Part of a small language model's weights: 12 layers.
Each number is 128 + 32 x the weight over the matrix's rms, rounded and kept within 0 to 255. Layers, rows and columns count from 0.

# layer 4 MLP up, 768x192, rms 0.125, rows 744-757, columns 0-47
[[ 86 100 138 110 113 117 135 174 111  85 111 181 178 202 169 170 209 127 130 113 149 101 180 129 135  28 165 146 132 145 134 150 117 116 118 141  97  89 105  98 175 150 136 164 126 169 126  90]
 [126 128  98  70 140 122 157 146 141 123 130 163  74 173 188  42 143 161 149 154 148 201 135 104 162 154 147 165 158 117 148 100  95 110 120 146 140 141 171 161  71 175 136 112 103 125 161 139]
 [134 111  78  92 126 159 157 181  95 119  84 148 124 178 148 104 122 118 233 135 176 147 188  76  80 127 129 130 138 186  66 130 141  36 121 111  65 174 166 160 115 198 157 103  53 158 149 100]
 [151 174 136 139 147 148 105  88 106  89 180 107 148 152 132 115 123 108 137 116  67 175 138 136 105 169 115 130 129 168 135 127 127  76 110 188 102 111 136 121 152 111 123  94 169 129  88 123]
 [ 79  98 133 149 105 127 136  88 134 133 148  51 128 124 110 113 144 111  69 143 121 111  53 113 167 140 177 110 156  78 142 106 139 107 186 137  94 138 146 135 111 112 151 115 118 156 169 113]
 [151 174  85  67  81 116 173 142 134 171 141 100 158 137 113 119 110  96 113 129  98 152 119 125 127 137 129 125 216 131  87 141 139 124 132 146 141  99 183 195  99 144  78 127 138 171 111 128]
 [ 85 144 132 169 119  75  75 146 160 156 152  75 141 110 159 139 127  76 102 144  96 126 100  84 111 187 110 186 164  88 117 120 141  66 105 105  90 115 141 166  96 180 128 118 120 163 151 162]
 [151 131 128  96  50 182  98  91 112 143 157 167 133  78 147  40 111 134 128 158 148  76 122 136  95 141 121 137 157  79 113 128 190 128 117 163 142 127 166  59 183 116 117 159 146 120  91  96]
 [127  98  87 100 136 139 128  66 104 197 158 147 126 159  93 126 165  98 127 136 114 123 142 148 124 132 148  99 156 111  93  93 130 130 133 101 148  78 163  85 145 153 163 143 175 150 115 174]
 [ 79 150 165 117  80 124 154 151 164  84 106 155  64 137 128 106 112 104 142  90 148 164  67 125 111 115 143 191  99 112 130 100  80 164 131 151 115 113 160 164  90 135 150 160  97 123 199 161]
 [135 154 130 170 157 134  86 141 133 116 108 117  88 120 107  99 143 129 168  91 129 155 118 162 146 178  44 146 175  69 112 108 164  97 133 146  95 140 107 166 132 186 157 148 177 112 133 126]
 [ 88 134 153 136 163 133 173 142 139 114  95 115 144 106 115 111 159 157 129 140  98 114 155 125 136 110 145 122 121 118 180  60 190 121 110 156 105 135 119 174 153 123 153 149 152 133  96 144]
 [118 187 165 188 120 172  97 108 135 118 140 169 132 124 168 112 154  92 117 146 105 107 165 134 121 129 119 125 127 140 137 134 168 154 110 151 166 149 134 115 134 130 159 134 150 110 190 150]
 [155 184 132 114 128 170 159 175 114  94 131 129 177 176  72 124 129 113 119  73 166  74  93 130  72 162  93 123  95 143 114 158 147 103 161 140 125 156 183 107 114 147 128  95 125 115 108 134]]
# layer 4 MLP down (transposed), 768x192, rms 0.118, rows 744-757, columns 0-47
[[147 132 117 138  31 103 164  75 115 180 151 192 159 142  93 133 103 134 117 128  84  93 126  99  84 127  98  83 125 116 110 102  92 189  96 153 123  93 143 130 104 129 110  76 172 107 172 122]
 [134 128 151 131 171 163 120 117 114 103 143 153  70 126 151  65 140 120 167 106 137 135 161 189  96  75 128  97 143 149 110 139 142 102 102  93  65 165 134 168 128 170  97 112  76 137 197 121]
 [ 86 105  82 189 124  79 101 125 143 148 148 155 131 134 168 105  32 132 171 129 101 139 126  62 145 128 153 127 104 149 156 117 133 120  58 121 122 142  85 150 120 107 113 126 163 104 116 165]
 [135 105 168 160 110 121  95 152  94 118 113 131 116 138 129 119 162 176 124 184 140  58 105 105 146 115 169 154 122 120 120 142 133 115 157  81 102 187 104 179  98 109 138 153 146 102 184  84]
 [ 83 174 195 139 129 100  47  81 158 120 127 145 182 118 116 126  91 107 158 119 139 119 109  96 147 122 103 153 122 136 143  89 118  89 153 145  95 120 188 128  87 160  98 141 113 118  41 153]
 [143 143  94  88 136 136 104  85 150 117 146 129 141  80 153 140 151 183 148 102 187 120 105 131 154 116 143 134 106 175 145 137 145 106 180 147 109 159  94 132 157 165  96 185  85 151 124 116]
 [186 161 148  98 123 169 155 196  91  97 109 255 119 118 128 132 135 136  90 129 135 164 110 136 167  59  99 129 130 164 148 114 161 207 137 153 151 115 134 114 147 146 116 111 121 134 116  93]
 [139 116 111 174 121 150  80 115 126 117 171 133 139 137 154  79 155 151 107 121 162 167 167  60 112 142  91 130 134 127 160  97  86 137 136 128  87 167 155 153 139 115 111 131  95 109 134 109]
 [124 165  88 184 124 135 122 131 126 115  47 218 126 102 142 105  78 152  96 200 192 225 161 194 125 154 131 119 133 114  78 117 107  72 125  66 123 158 146 170  73  93 110 115 131 120 117 201]
 [ 44  80 106 176 134 162  80 115 124  99 151 112 131 177 148 137  44 101 151 128 107 188 113 133 152  84  95 110  83  55 151 115 119 168 157 149 147  97 104 102 135 140  79  96  74 133 122  99]
 [143 140 141 167  71 136 165  92 153 130 133 133 127 135  98 160  91  98 149  83 106  97 145 159  43 141 182 137 180 107 196 116 151  87 175 173 123 107 103 109 148 135 129 169 148 131 100 174]
 [136 140  99  91 146 150 118 152  93 115  66 158 193 159 157 137 101 135 132 102 129  99 137  84  96  93 205 164 124 111 122 104  93 125 145 162  88 151 132 105 185  86 119 137 159 168 163 119]
 [130 136 191 136 115 125 141  94 119  75 158  90 128 122 177 121 142 135 126 122 138  92 133 182 101 162 115 145 117  93 159 109 117 179 120  96 110 143 160 110  98 157  79 171 106 142 113 120]
 [110  85 183 145 101  82 125 104 149 145  97 100 124  98 125 174  95 178 153 124 102 171 113 142 134 123 118 149 138 119 128 145 155 168 101 137 106 111  85 141 154 157 135  81 111 125 146 157]]